From a checkpoint of a small transformer trained on Wikipedia: 4 heads of 128, biases.
Each number is 128 + 32 x the weight over its row's rms, rounded and kept within 0 to 255. Layers, rows and columns count from 0. The size above them is the row's rms in percent of the matrix's.

# layer 3 attention value, 512x512, rms 0.0266, rows 209-255, columns 384-447
size [100 105  98  95 102  97 107  98 102 106  95  99 106 101 103 101  97 102  98 105 102  98 102 103 100 100 105 100 103  99 106 100 102 100  96 106  99 105 104 103  99 104 105 100  95 100 101]
[[143 112 132 147  98 162 122 144 139  82  49 131 204 203 141 102 139 116 150 200 138 135 132 128  99  99  85 134  85 132 125 121 144 160 142 127 172 166 132 143 152 112 157  83 118 105 162 123  88 100 129  89 138 145 152 132  81 156 117 166 176 160 155  94]
 [126 132 150 175 141 128 180 114 112 136 160 125 162  99 125 174 104  88 190  87 106 100 131  80 130 129 178 105 169 134 119 108 114  88 137 139 151 133 154 115 133 130  89  82 141 173  60 123 103  79 136 113  65  82 158  89 190 171  92 117 169  78  92 147]
 [ 94 139 184 155 192  52 161 102 188 100 196 107 120 125  88 112 122 103  84  98 112 176 102 121  88  95 126 127 120  78  84  66 124 183 110  96 149 168 139 143 144 129 155 102  57 113 136 113 131  96 176 116  86  68 159 134 119 114  77 162 109 111 153 110]
 [116 158  84 119  97 104 126 159 161 162 106 147 147 132 102 115 174 118  93 135 118  76 101 165 134 124 139 126 135 111  96  53 172 107 205 116 126 120  99  82 121 149 185 136 186 142 128 124 161 120 169 100  92 179 143 145 120 140 116 153  79 120 107 173]
 [156 154 150  76 136 152 124 163  75 168 201  64 182  91  97  75 158 126 138 134 144  44  85 148 108  26 155 136 143 112  97 155  36 103 126 127 107 168  73  78 111  92  60 123 150  68 132 156 129  99  53 105 177 164  80  95 135 130 188 129  72 143  66  80]
 [104 123  92 192 117 148 179 156  99 119 173 117 111  90 136  42 148 147 128 153 179 140 125 183 142  85 168 136  80  97 165 137 122 122 151 182 103 187 140 105 132 138 138 175  95 128 173  36 136  98 139 156 121 104  48 171 138 144  95 145 153 144 113  96]
 [146 123  72 201 154 142 125 158  90 103  66 100 157 137 149  90 106 130 138 128 100  75 148 127 191 214 129 100  69 109 132 153  92 152 190 108 102 130 123  98 105 112 116 177 142 155 104 113 115  54 170 152 114  89 106 100 183 129 142  98  96 163 204 153]
 [ 98  78 167 157 152  92 162  96 121 156  86 161  79 164 139 124 162 119 136 150 102  97  81  78  78  78 159 105 144 129 170 172 170  89 150 116 136  91  95 166 186 130 163 124 169 122 110  88 190 157 160 147  75 108 127 112 195 184  77 172 105 136  89  93]
 [104 172 154 117 119 115 141 131 119 155 110  97 138 136 137 168 196 130 154 133 116 152 138 123 117 173  85 102 151 109 149 134 174 174 108 112  18 179 146 142 199 175 105 160 130 179  98  53 177  99  78 173 123 153 185 166 106 157  71 101 111 118 120 194]
 [218 140 175 116 166 118 156 171  91 123  83 131 138 161 131 152 113 110  84 120 160  70  96  67  80 126  83 154 160 106 204 101 104 113 140 119 189 130 149 144 117 151 150  64 103 162 149  93  97 129 169 168 102  93 174 121 158 206 129  83  92 133 119 106]
 [161 109 141 143 125 124 110 106  73 157 137 132 114 105 162 125 163  84 186 180  85 150 122  73  97  75 111 125 125 144  99  93 165  37 146  84 111 150 110 152 111 166 172 134  78  96 141 124 202 132 150  43  97 117 126  92  98 158  99 144 115  75 114 133]
 [114 105 121  60 152  89 189 122 126 162 116  97 123 103 109 149 119 109 140 118 174 117 102 165 115 145 183 108  81 143 112 102 102 105 138 124 139 179 189 106 146 197  98  78 110  82 149 139 155 127 118 164 137 121 154  82 168  70  79 132 157 132 133 141]
 [119 129 149  94  95  68 106 123  60 172  91 107 126 182 143 149 165 168 177 145 119 125 124  78 131  98  97  84 164  88  28  98  95 191 140 144 170 156 129 180 107 141 176 166 101 148  99  58 117 163 118 135 152 123 151 113 150 162 102 177 143 114 144 103]
 [133 117  97 138 137 114 107  93 146 120  59 152 101 102 120 102 110  94 126  85 177  88  93  86 137 145 209  81 121 128 116 178 101 191 177 139 127 168 175 153 110 118 146 132 165 121 190 131 163 159 136 151 103 155  97 109 155 126  68  65 152 212 111 121]
 [149 130 169 135 132 172 174 114 108  97 141 133 138  56 128 166 128 120 117 148 129 143 111 138 150 132 164  94  79 119 131  99 196 121  81  82 111 105  58  70 123 104 153 104 104 162 144 114 139 111 130 165 150 147 130 151 138 110 131 134  96  96 170 165]
 [146  91 170 135  58 175  89 123  96 128 164  83  63 170 208  74 106 109 150 140  97 144 165 143 168 171 117 106  86  69 200 160  95 164 112 108 109  78 134  93 109 117 163 157 113 109 131 135 146 150  95  90 133  64 132 110 132 136 131 158  57 137 140 193]
 [177  91 167 127 174 152 131 154 131 100 166 158 191  95 121 128 139 158 146 112 134  99 170  86  99  74 117 148 111 130 106  95 164 173 107 204 123  82 100 129  90 105 119  85  88  86 115 140 124 162 111 137 150 135  95  72 127 112 138 196  96  87 161  99]
 [110 103 131 191 141  51 144 160 131 102 175 133  82 116  87 132 152 117 156 140 112  76 113 140 154  86 154  86  87 156 126 198 111  79 127 137 135 158 105 109 174  96 115 184 158 122  69 140 111 178  70 169 133 164 181 149 143  81  85 112 134 169 175 114]
 [ 83 173 127 133 149 148 101 130  99 102 128 168 204 167 117 136 185 211 122 135  55 160  91  73 161 149 131 109 116 164 161 140  98  99 115 162  83 124 131 100 188 116 145 103  96 198 131 141 178 129 168 125 118 177 136 139 111  63 118 120  49 148 130  92]
 [146 156 111 132 138 109 123  75 149 165 100 180 179 104 102  91 165 179 163  67 114 133 169  95 110 100 147 101 118 161 162 109 169 141 102  76 127 130  78  97 123 137 103  93 141 169 150  93  80 166 187  74 130 202 151 166  65 146 131 188 131 124 144  92]
 [143 191 126 157 136 128 142  97 101  93 120 129 143 136 110 124 169 152  76 147 171 163 136 127 135 109 145 147 184 118 101  87 110 172  97 134 106  84 136 139 120 186  77 150 196 108 192 115  73  99  71 166  76 184 126 133 151  97 111 141 158 134 156 152]
 [130 112 121 139  78 152 160 168 123 147 126 161 120  80  95 147 127 108 196 124 137 129  82 143 157  99 190 159 121 106 123 148 163 164  89 166 191 102 164  99 170 188 110 152 130 121 170 112  84  62 156  72 108  67 126 137  32 135 163 131  61 130 169  65]
 [ 76 165 155 117 109  86  81 201 101  58 113 119 114 142 157 147  84 144 139 148 228  72 117 112  79 126 128 121 107 141 120  93 181 127 192  82 163  40 160 128 147 144 139  88 106  96 190 116  90 154 120  94 134 165 140  93 147  80 118 189  98  72 132  70]
 [119 126 105 119  90 161 112  97 146 176  84 124  90 131 134 110 160 126  83 207 132  93 156 166  99 113  88 139 134 130 122 126 193 111  55  95 192 191 128 139 150 126 155 143 119 135 146  86 129 103  97 112 107 170  89 101 182 116 109  71 110 152 125  66]
 [104 134 120 101 113 182 175 153  64 127 138 122 146 126 115 101 132 111 181 136 209 189 126 102 105 138 120 101 111 119 141  60 167 171  97  82 132 179  61 152 171 102 108 125  82 142 168  71 128 110 149 207 149 167 106 119 150 122  93 111 101 105 161 142]
 [163 124 121 102  88 103 126  75 154 156 124 123 112 108 161 147  89 167 106  92 137 104 127 131 171 102 137 184 124 114 129 130 147 124 139 145  62  64  75 127 183 124 104 122 116 113 186 104 120 113 138 158 140 174 159 137 113 173 128 172 136 126 136  76]
 [158 135 101 105 151 158  98 172 136 188 111 218 163  88 103  98  45 129 118 107 112 141 148 117 139 134 115 161 167  95  68 137  81  85 183 117 135 157 126 108 106 168 140 161 129 111 157 174 117 161 109  49 101 178 141 154 134 120 172 121 120 150 121 143]
 [130 130 142 143 183 114 144 115 111 169 130 115 108 129 157 129 118 156 109  88 104 108 123 165 163 100  97 100 151 114 126  70 133 121 100 171  91 106 122 152 214 107  68 146  73  62 145 154 104 184 176 148 114 160 137 161  85 162 136 140 171  89 124 137]
 [130 150 130 115 171 191 162 170 200 147  96 110 123 119 116 153  83 161 179 107 165 145 124 123 160 150 104  79 158 153  77 104 139 114 120 135  96 126 191 183 141 110 123 169  92 116  50 103 102 127 104 157 124  94 179 131 127 113 156 140 118 135 168 186]
 [171  72 174 115 128 104 122 125 101 151  96 140 129 134 125  93 118 100 110 157 138 140 114 127 127 155 110 127 161 139 120 124 125 114  27 125 138 136 162 143  84 101 134 113 142 146 129 148 141 114 106 147 116 116  51 182 141 125 111  86  77 198 127 128]
 [115 151 160 135 133 122 117 139 167  70  76  98  89 122 126 183 136 123  97 133  91 154  92 146 141 101 160 133 130 123  66 112 208 137 136 115 163 147 130  61 133 108  55 146 159 156 145  89 136 129 156 173 139  94 140  78 158 140 135  94 116  53 120 104]
 [104 109 120 133 168 176 144 157 150 110 148  97 170 153 109 112 104 120 112 116  71 127 186  99 138 112  52 157 133 144  98  93  94 168 140 111  77  99 116 187 104 105  94 150 140 129 126 133 155 140 127 168 132  84 143 121 187 180  63 103 102 125 100 145]
 [153 175 176 153 131 108 194 126 127 108 178  72 163  82 143 170 148 128 160 175 129 122 142 181 118 133 161 113 120 106 137 155 141  79 117 159 156 181 137 159 165 179 138 217 114 149  90 140 160 130 145 189 117 110 132 187 120 114 137 142 110 173  94 164]
 [126 116 159 134  92 130 152 116 108 128 129 134 121 131 119  78 107 124 115  83 133  76  71  79 135 162 138 200 121  89 116  96 119 146 167 178 101 154 128 124 132 153  68 130 138 121 184 116  77  76 126 129  97 163 129 153  91 154 137 216 157 126 131 127]
 [111 161 152  79 180 140 145  79 127 138 126 160 225 104 118  66 131  85 168 141  91 156 174 123  80 108  86 131 110 170 184 114 125 119  62 140  99 134 178 116 144 159  77 113 180  90 149 187 118 102 147  73  82  88 102 168 172 147 133 200 118 100 169  56]
 [122 139 119 146 211 139 145 124 114 105 160 109 144 112 165  90 152 118 101 147 153 129 156  88 162  87 119 159 108 111 117 157 129 187  74 162 182 102  91 182 157  79 154  77 121 100 121  62  42 117 122 133  89 163 131 137 162  90 104  97 120  97 114  87]
 [107 141  67 158 140 166 152 172 135 118 139 135 167 141 125 129 119 185 196 161 180 119 147  59 132 128 102 180  79  73 121 156 134 146 175 157 191  97 149 128 130 133  77  87 119  86 114 102  94  67 154 103  73 134 116 164 164  60 119  39  81 122 161  95]
 [101 129 104 146  85 102 135 126 154 124 139 154 100  93  99 164 123 186 162 130  80 122  86 157 114 118 181 105  55 156 146 180 108 106 174 148 158 127 147 163 122 106  94 121 168 109 130 155  93 120 133  94 144 118 161 137 112  86 169 145 107 167 141  70]
 [105  77 112 136  87 160 121  70 110 120 157  82 110 166  85 108 153 128 140 109  48 123 142 136 131 115 143 243 114 103 102 127 102 196 118  98 118 115  93 103 146  72 166 101 167 162  77 129 138 129 156 126 123 107 118 152 127 124 169 160  97 102  99 115]
 [127 173 188  48 121  89 146 120 138  86 135 147 117 136 119  87 100 156 115 153 125 147 161 157 195 132  95 168  82 143 159 135 147 121 160 187 172  60 125 161 148 121 154 118 153 151 147 156 109 120 133 118 147 123 141 150 108 135 181  57 132 133 102 161]
 [190  92 150 131 148 104 135 128 106 110 176  94 136  52 144  92  95  82 160  99 144 103 191 139 144  39  68 162 167  73 125 159 164 164 139 112  63 137 134 169 155 104  78  99 136 133 139 138 142 155 117  82 143 114 118 107  72 144 157 138 125 134  90 121]
 [131 117 159 200 142 104  84 170  69 118  97 140 110 116 138 113 188  45 176  87 130 143 145 147 152 151 119  64 127 139 149 144 129 157 159 132  89 128 153 105 123  80 146 146 143 141 106 149 103  85 103 181 102 114 156 120 133  92 161 113 123 134 156 108]
 [132 157 168 110 155 165 170  99 110 169 170 108  62  90 169 108 111 126 106 128 157 102  83 132  98 133 142 153 138  94 181 124 148 155 123 101 146 142 130 157 130 145 164 105 116 117  73 114 118 124  70 106 129 145  82 149 151 153 139 151 101  97 117 124]
 [155  99 118  92 174 123 147 194 145 161 187 183 184 107 179 165 154 116 152  73 115 110 111 118 174 139 121  95 138 136 159 115 174  48 135 106 154 154 146 159  90 178 148 143 105 141 151 136 131  76 116  93 131 129 116 110  71 100 130 134 148 100 101 144]
 [118 109 107 167 152 127 140 168 106 124 132 145  67 110 114 155 128  92 152 159 129  91 135 146 118 147  94 105 143 114 153 131 223  56 123 121 127 144 105  62 131 135 117 166 173 122 119 115 107 125 131  77  98 158 130 117 106 106 129 174 145 165 123 104]
 [ 87 124 107 103 140 111 133  78 110  86 178 153  94 170 116 175 146 199 124 117 145  51 111 117 120 143 128 139 117 156 211 122 120 131 127  84 138  92 158 140 143 111 160 185  86 214 152 186 144 110  77 140 156 150 121  69 122 152 155 143 142 164 138  98]
 [105 120  87 151 107 124 157 100  80 151 152  64 151 133 100 161 155 132 139  95 138 109 186 128  96 152  93 136 116 139  70 105 132 150  74  80 101 173 121 119 112 161 135 173 157 133  68  91 147 165 107  96 163 148 204  91  35 103 158 121 101 156 170 169]]
# layer 3 attention output (transposed), 512x512, rms 0.17, rows 209-255, columns 384-447
size [103 105 105  97 101  98 110  99 104 103  94  97 108 105 106 102 100 102 101 104 102 103 102 106 103 101 107 102 102 100 108 102 102 101  99 106 101 107 102 107 104 107 103 101  97 100 105]
[[130 116 118 126 115  91 102 137  93 168 187 153  98 131 198 106 167 105 126 106 123 134 139  43 161 165 164 136 157  97 124 148 156  73 103 159 127 138  87 158 128 141 108 142 123  68 143 151 130 102 154  80 149 107  90 132 113 141 112 129 139  67 158 214]
 [146 143 144 181  96 170 120 129 127 150 133  80 133 127  99 192 146  84  85 153 168 132 109 146 110 145 131  96  69 124 161 102 103 115 179  61 159 168 131 108 147  83  86 161 101 163 205 117 122 126 114 148 151 116 138 128 184  94  82 162 179 148 179 152]
 [155 152 126 118 133 129  93 116 151 131 119 118 116  99 111 143 200 181 131 137 129  86  91 179 106 181 118  89 169 128 125 159 117  83 113 165 139 117 166  72 131 117 126 189 193 129 128 144 127  85 141 141 164 143 100 118 178 114 124 151 163 145 129 111]
 [122 136 113 165 114  94 145 186 149 150 119 194 133  88 196 100 144 194 128  85 122 116 144 124  18 174 161  87 127  95  73 133 145  93 109 115 144 109 101 142 172 170 107 130 152 119  94 149 115 109 117 129 163 141  98 175 132 123 190 135 134 134 115 159]
 [119 117  65 190  81 142  95 148 130 148 124 109 169 104  57 134 110 122 145 147  97 139 173 111 145 126 106 117 111 137  54 134 114 150 149 151 142 145 147 179 150 136  87  67 170 182 145 152  74  71 151 131  70 108  83 144 109 128 110 123 121 170 109 190]
 [ 54 114 161 172  83 156 128 177 123 104 130 129 189 181  79 145 120 139  55  66 117 126 175 116 137 147  46 120 165 166 155 161 137 171 164 150 167  97 111  96  72  92 116 128 164 152 162 117 201 139  94  84 168  73 179 120 128 114 145 139 169  55  53 135]
 [ 82 143  99  92 141 124 135  53 123 142 160 164 120 163  97 142 213  99 132 188 179 134 152 150  79 110 143 103 131 118 114  85  53 155  66 108 188  93 128 121 100 110 155 159 142  60  69 162 152  71 142 157 151 113 132 129 165 174  86 159 151 139 147 183]
 [ 98 181 151 159  84 141 142 125 116 118  56 122  86 133 160 148 147 102 110 117 146 115 136 176 221 134 142 142 127 104 100 131  92 172 178 144 147  87 136 115 100 100  83 165  85  79 171  93 176  89 123 168 171 120  51  93  79 102  73 170 110 144 100  99]
 [117 156 159 155 136  84 158 150 126 137 139  92 123  90 116 101 184 171  52 116  86 155 100 118 155 125 133 107 189 118 156  97 152 151 129 163 151  72 173  96 131 120 121  91 145 121 155 121 102 176 165 151 131 162 146 125  96 152 170 123 108 112 118 164]
 [113 152 117  95 135 107 138 141 165  90 134 121 127 141 225 137 151 140 164 176 106 100 171 112 167 148 167 124  74 128 123 135 169 112 111 146 156 114 165 103 137 137 103 163 141 136 148 142 150 137 129  91 131  56 114 119 177 113 220 143 118 130 124 110]
 [144 176 135 128 122 115  80 155 119 140 105 100 156 108 145 156  87 135 151 107 118 131 147 129 113 143 145  98 102 124 117  99 131 108 107 106 100 117 125 117 176  90 131 137 156 137 135 169  88 120 124 110 137 143 108 102  72 133 118  99  97  97 133 112]
 [ 95 105 156 161 131 125  80 200 177 240 166  80 106 153 126 116 179 124 145 113 125 113 128 103 151 125 193  89  90 115 126 138 181 152 156 104  99 146 104 107 122 112 119 134 131 155  83 134 196 131 137 117 107 143 139 166  97 145 140 161 110 147 126 153]
 [104 163 114   3 128 139 104  80 154 128 204 110 147 134 119 146 146 144  75 148 146 161 136 160 151 156 119 159 103 110 118 180 143 103 117 132  69 134 111 120 135 151  59 114 134  76 140 126 123 106 102 106 111 165 167 150 110 155 115 100 115 142  72  93]
 [ 95 180 153  91 152 128 104 102 116 115 173  42 153 129 134 188 185  74 174 161 107 114 120 148 172 141  87 120 154 157  94 163 167 152 128 157 133 151  96 110 117 129 100 123 128 113 139 159 116 201 103 119 126  99 138 131 140 135 118 151 119  84 185 143]
 [162 187 110 178 122 102 155 123  65 111 133 121  94 177 125 133  65  97 167 184 165 155 121 158 123 114 136 111 167 140 145 116 130  96 102 161 139  99 175 146 115 115 155  82 165 162 158 220 199 139 119 117 136  78 166 134 171 107 139  86 135 135 114  96]
 [140  90 114 180 192 155 118 104 111 133 139  99 118  55 138 143 140 190 164  83 144 165 100 128 110 123 144 151 138 125  62 166 112  61 129 134 136 148 119 133 115 112 152  90  67 155 127 110  86 108  52 136 162 166 110 141 134  96 101  82  78 144 141 139]
 [ 63 220  91 154 117 102 132 146 147 100 172  84 159 191 120 132 144 112 121 133 138 105 154 145 168 133 150 161 114 111 168 111  71 108 100 124  58 209 195  71  69  95 139  97  37 126 168 130 159 148 158  91 179  75 152 107 115 131 129 120 139 167 102 156]
 [ 88 127 131 121 164 157 136 134 139 147 109 157 104 149  90  92 105 151  51 134 151 143 189 150 140  98  92 112 177 114  90 141 121 161 108 162 205 134 140 122 149 159 183  69 174 144 134  99  68  77 114 176 116 118 136 121 191 157  97  68 103 176 155 189]
 [170 134 201 130 125  84 159  56 151 137 197 114 131 124  80 133  88 126 104 143 196 135 175 160 123 144 166 117 115  67 103 104 136  73 119 175 142 144 140 147  94 160 155 116  83 119 106 115 134 181  55 137 169 156 103 123 165  82 144 115 115 127  83 111]
 [156 209 135 115  79  91 204 125 123  98  78 161 112 146 163 145  75  92 112 136 124 128 136 172 135  70 141 135 173 101 150  97  53  78 115 209 134  87 145 161  84 112  91 131 162 165 103 130 148 113  88 102 173 102 116 123 127  90 146 114 109 122 156 107]
 [129 167 131 106 111 139 120 130 128 150 124  93 157 159 150  92 119 151 114 119  86  66 157  91 114 194 129 129 123 150  75  88 122 164 141  74 139  50 117 178 116 179  90  74 135 137  98 175 121 111 160  74  85 140 156 161 159 144 137 183 115 137  76 104]
 [ 73 146  57 145  94  97 189 127 138 116 105 131 139  98  90 153  76 141  89  90 149  69  73 172  95 144 141 124 174 145 154 153 169 174 103  71 180  71 147 112 165  59 127 163 103 169  99 134 155 179 112  56 126 133 131 165 110 151  81 161 138 119 140 136]
 [119 137 148 152 142 149 165 171 115 154 177 161 129 165 173 156 113  80  68  93  89 165 147 165 111 155 148 153 170 121 106  84 123  96  70  93  54 186 143 206 123 158 121 138 119  84  84 150  64 143  75  94 112 119 104  99 131  89 108 137 132  98 110 143]
 [172 100 128 107 101 113 103 190  98  87 114 138  69  89 146 165 109  93 100 170 145 149 133 151 134 127 126 151 121 116 130  90 170 175 178  93 129  89 120 182  73 187 155 147  69  89 167 163 177 147 124 159 124 141 133 140  91 184 126  89 103 118 169  75]
 [174 128 114 152 128 136 122 102 147  70 111 142 165 115  88 130 129 103  83 133 135  71  94 134  63 143  85 136 186 179 137 157 166 137 142 126 123  95 169 182 102  79  88 104 127 169 148 152 122 118 167  98 133 130 124 130 111 160  94 138 126 174  93  83]
 [109 152 135  86 150 123 148 177 103 100 125 130 174 141 113 196 120  93 132 150 128 152  76 159 133 130 132 107  82  93  63  94 142 175 129 147 145 154  72 155 180  90 123 121 100 158  61 107 105 110 113  84  79 116 114 121 135  83 168 176  99  87 144 194]
 [141 133 141 142 101 149 116 159  68  77  96 123 172 160 127 113 159 132  87  97 152 132 110  88 114  97 176 139 145 125 120  94 167 137 116 136 112 147  80 187 152 148 154  98 198 137 106 136 131 104 193  74 160 189 114 180 102 166 127 114 193 106 125 169]
 [115 125 128  87 148 108 111 153 174 113 120 112  73 132 140 115  99 156  77  87 142 123  95 115  98 206 139 111 110 117 153 120 110 101 131 199 109 160 169 138 134 119 111  73 100 148 121  85 124  98 146 110 137 134 122 151 141 181 137 152  86  87 151 172]
 [178 107  56 130 103 131 142 179 154 123 115 196 154  96 114 106 117  82 129 164  70 149 129 167  80 114 143 130  94 106 138 143 168  92 182  95 132 133 173 124 146 108 116 103 105 102 151 162 123 180 110 107  74 148 130 176 108 117  64  80 122 131 125 124]
 [156 177 162 138  56 138  84 130 162 165 104 166 149 168 146 128 144 210 112 185  90 162 161 124 122  87 129 122 141 126  90 114 143 141 158 132 149 157 158 161 120 179 169  99 100 131 141 136 119 107 149 119 132 159 148 106 130  56 209 150 180 114  87 134]
 [127 130 154 113 191 185 128 105  63 138  93 155 138  69 163 163  96 153 146 148 102 108 191 123 105 145  92 151 120 125 165 132 112 128 172 168 139 152 170 161 177 110 120 119 122 114 104 152 109 125 142  96 183 108  76 108 103 141 114 122 155 114 165 107]
 [158 132  95 109 107 116  52  85 150 117 154  70 131 137 163 137 167 187 152 158 179 129 130 130 129  86 119 140  74  91 109 122 141 125 170 133 136 195 174 117 118 112 189 138 130 161 183 106  99  96 221 205 114 139 113 213 137 143 184 158  98 165  71 132]
 [138 128 144 180  89 194 163 105  62 138 138 114 146 123 124 144  49 164 161 119  96 128 148 140 114 130 162 121 111 159 139 116  89  99 193 154 152  88  74 109 154  64 131  98 182 135 123 113  81  96 111 135 119 166 104 134 165  85 175  58 143  86  99 159]
 [138  96  72 108  92  92 200 198 131 106 159 103 153  92 147 173 143 143  66 128 200 124 164  95 142 147 102 100 133 142 153 194  83 160 109  89 109 135 127 136 141  77 100 106 102 182  91  82  84 119 134 153 136  94 119 130 130 199 114 162 192 133 110 102]
 [101 136 123 123  85 139  99 157 115 123  81 107 123 103  72 168  78 147 184 156  93  73 139 157 151 104 134 120 122 206  89 148 154  55 115 113 155 211 146 102 108 121 113 123 129 106 113 149 127 145 198  97 126 124 110 108 135 117  77  92 137 135 112 129]
 [128 142  57  86  86  53 169 148 176 145 120 149 159  83 166 148 123 107 141 149  85 173 198 103  96 104 116  66  88 116 100 169 118 132 177 178 197 102 132 149  75 110 166 112 127 162 147 140  80 144 112  81 108  62 113 147 137 103 116  94 128 122 139 165]
 [ 93 153  76 117 102 135 100 153 110 119 126 107 104 196 117 110  90 133 121 181 105 170 173 130 102  91 177 124 152 162 112 133 179 145  90 117 103 163 185 118 111  86 126 134 131 180  91 211 112 152 113 128 157 160 114 110 151 145 152 112 163 157 114  84]
 [166 120 104 169 156 122 136  58 115 122 139 156 141 126 154  86  83  77 103 153 161 110 169 177  88 113 132 139 197 166  78 151 139 145 120 147 147 143 166 103 131 149  59 165 156 109  65 149 120 113  90  95 117  94 111 109  80  80 108  58 131 172 156 107]
 [132 114 143 173 118  99 100 152 149 177  98 100 176 176 161 125 111 114  99 150 120 124 146 130 156 149 109 126 104 183 126 172 134 167 142 190 121 157 113 138  90  81 215 136 133  94 234  97 121  29 155 167  96 129 169  85  68  77  88  96 122 168  59 159]
 [122 116 121 120 212 125 111 116  68 137 111 161 152 154 108  83 122 115  81 121  86 127 175 188  51 170 138 106 129 133 101 113 118 145 122 126 145 125 142  96  88  97 113 148 108 125 155 166 138 188 154 101 128 120 121 196 135 138 139 171 126 141 142 140]
 [116 169 107 166 150 158 123 143 118 139  85 122 119 134 154 119 160  83 130  87 155 163 164 108 118 154 100 135 126 213 147 155 145  87  79 157 132 144 162 144 164 172 104 134 128  68 129 135  94 159 137 111 146 153  98 102 203 173 125 145 113 141 150 109]
 [113 107 134 138  92 115  74  64 122 116 126 122 107 144 142 140 189 102 146 140 135 220 143  96 129 143  99 106 179 104 125  85 108 132  93 151 139 133 105 106  57 175 141 136  90   4 127  84 101 162  79 178 111 132 107  92 204 112 119 157 148 130 161 109]
 [121  55  85 187 134 109 152 105 159 151 116 174 101 161 162 116 151 149 199 123  86 122 107 149  94 130 129 123 142 112 128 133 122 115  90 114 133 113  95 173 162 107 139 106  89  94 193 143 134  92 142 175 144 146 141 116 133 160 142 146  97 132  81  70]
 [102  97 158 155  74 106 131 147  96 145  84 139 155  90 139 147 134  97 139 132 136 167 171 137 102 107  81 160 143 138 148  82  76 149 144 154 184 116 157 135 209 152 170 135  93 121 118 162 140 105 149 151 134 117 103  84 168 147  39 157  72  83 136 110]
 [155 167 124 111 126 153 177 126 113 112 123 110  84  72 113  85  89 141  74  50  77 206 129 144 114  89 141 145 114 139 165 138 197 117 115 132 158  87 215 138 107 141 135 121  52  95 146  97 138 129 108 201 168 148 135 124 119 146 182 132  96 106 150 122]
 [133 127 163 177 157  53 141 141  99  79 145 195  44 201 209 110 151 146 169 116 107  95 108 131 236 105  86 135  98 141 107 109 126 164 145 100 144  98 159 159 151 140 145 132 133 114  96  93 141 106 152 126  79 136 140 114 118 114 126 139 165  97 141 147]
 [107 151  76 117 121 129 191 159 212 161 153 153  55 115 163  87 123 129  97 126 200 101  67  73 144 104 133 106 112 169 138 110 188 164 103 151  93 181 145 139 130 183 113  91 138 140 150 102 151 206 115 146  91 136  48 144 153 205 104  93 136 147 125 153]]
# layer 3 attention query, 512x512, rms 0.0304, rows 256-261, columns 384-447
size [ 89  83  81  82  94  82]
[[ 28 118 135 104  92  88 162 162  95 127 160 122 103 133 144 109 100 123 131 146 170 155 152 129 201  97 164 118 126 145 136 126 114 117  82 161 155 166 122 107 116 129 166 172 116 157 178 182 128 130 154  99 104 182 108  79 104  76 114 182 150 133 137 164]
 [109  87 142 156 143 146 171  54 108 156  63 109  96 141 124 110  97 178  93  55 146 152 122  93 150 114 139 190 144 126 151 131 107 138 137 105 180  77 183  83 159  64 102 220  97 120  49 123 136 100  90 152 147 161 160 101 139 125 173 107  98 115 163 110]
 [ 56 125 100  64 156 129 121 181 173 131 110  51 120  64 125  87 142 135  80 103 140 146 101  87 117 125 200 135 179 130 129 113  71 148  69 155 134 130 146 127  94 108 125 145 153  57 110 153 117 102 107 157  77 110  60  73 139 171  90 170 143 123 115  88]
 [169 155  78 169  92 187 137 117  60 187  98  88 114 125 182 128 107 112 130 142 125 168 141 181  47 188 147 126 130 138 132 115 127  82 122 109 136  72 163  91 134 179 107 100 119  83 180 142 123 164 133 104 115 125 150 106 179 124  89  79 191 116 150 107]
 [193 134 166 185 186  60  96  87 168  77  91  92 144  84 144 129 123 111  97  96  67 108  99 169  78 158 121 169 126 122 119 112 146 162 165  82 135 134 153 117 109 105 101 116 143 163 155 116 143  37 117 148 133 188 157 139 138 143 162  27  77  96 115 160]
 [148  76 158 129 191 142 137 105 121  96 123 191 183 157 141 122 122 147 117 132 112 104 161 148  57 102 121  97 108  94  54 105 110 178 127 125 122 213  79 170 113 139  81  96 123 103  79 133 130 108 170 122 114 128 142 147  71 155 138 107  95 132 137  98]]
# layer 3 attention key, 512x512, rms 0.0304, rows 256-260, columns 384-447
size [ 85  97  79  80  88]
[[ 63 164  56  27 138 200 129 126 114 128 115 135 144 119 124  85 160  76 141 135 158  97 140 134 186 135 123  54 134 141 148 153 161 111  83  83  71 184 106 123 142  72  49 126 170 128 165 133 134  56 148 164 181 144 127 135 119 135 119 112 120 124 179 126]
 [115 114  99  94  86  74 120 185 149 142 137 108 171 119 174 121 107 131 170  38  79  88  86  26 153 147 118 103 140 125 156 122  97 147 160 149 155 183 126 154 169 108 193 136 160 105 139  52 103 172  98  97  90  59 114 164 151 135  82 210 154 117 150 125]
 [150  97 105 137  92  94 110  99 105 120 141 216 124  75 164 154 133 159 134 179 122 102 128  58  99 126 123 119  84 154 156 149 151 136 153 122 156 119 118 162 102  94 110 106 140 153 126  75 171 139 126 169  92 128 101 102  97 106 131  79  86 168  87 130]
 [ 59 106 132 202 159 102 113 147 139 160 152 133 143 123 100 154 141 143 134 153 102  81 129 107  56 160 120  82 123  43 158  82 172 120 103 101 143 163 156 176 166 169 148 188  91 152  94  83 131 170 155 145 135 128 114 107 117 170  91 132  97 119 140 167]
 [110 153 122 213 108 121 148 141 150 216  91  96 111 114 124 182 114 139 174 120 136  85 154 153 117 126 109 114 152  90 142  99 122 120 140 151  84 123 136 119 153 145 161  91 135  93 104 119 110 169 115  75  75 129 100  95 129 141 120 212 124 149 143 123]]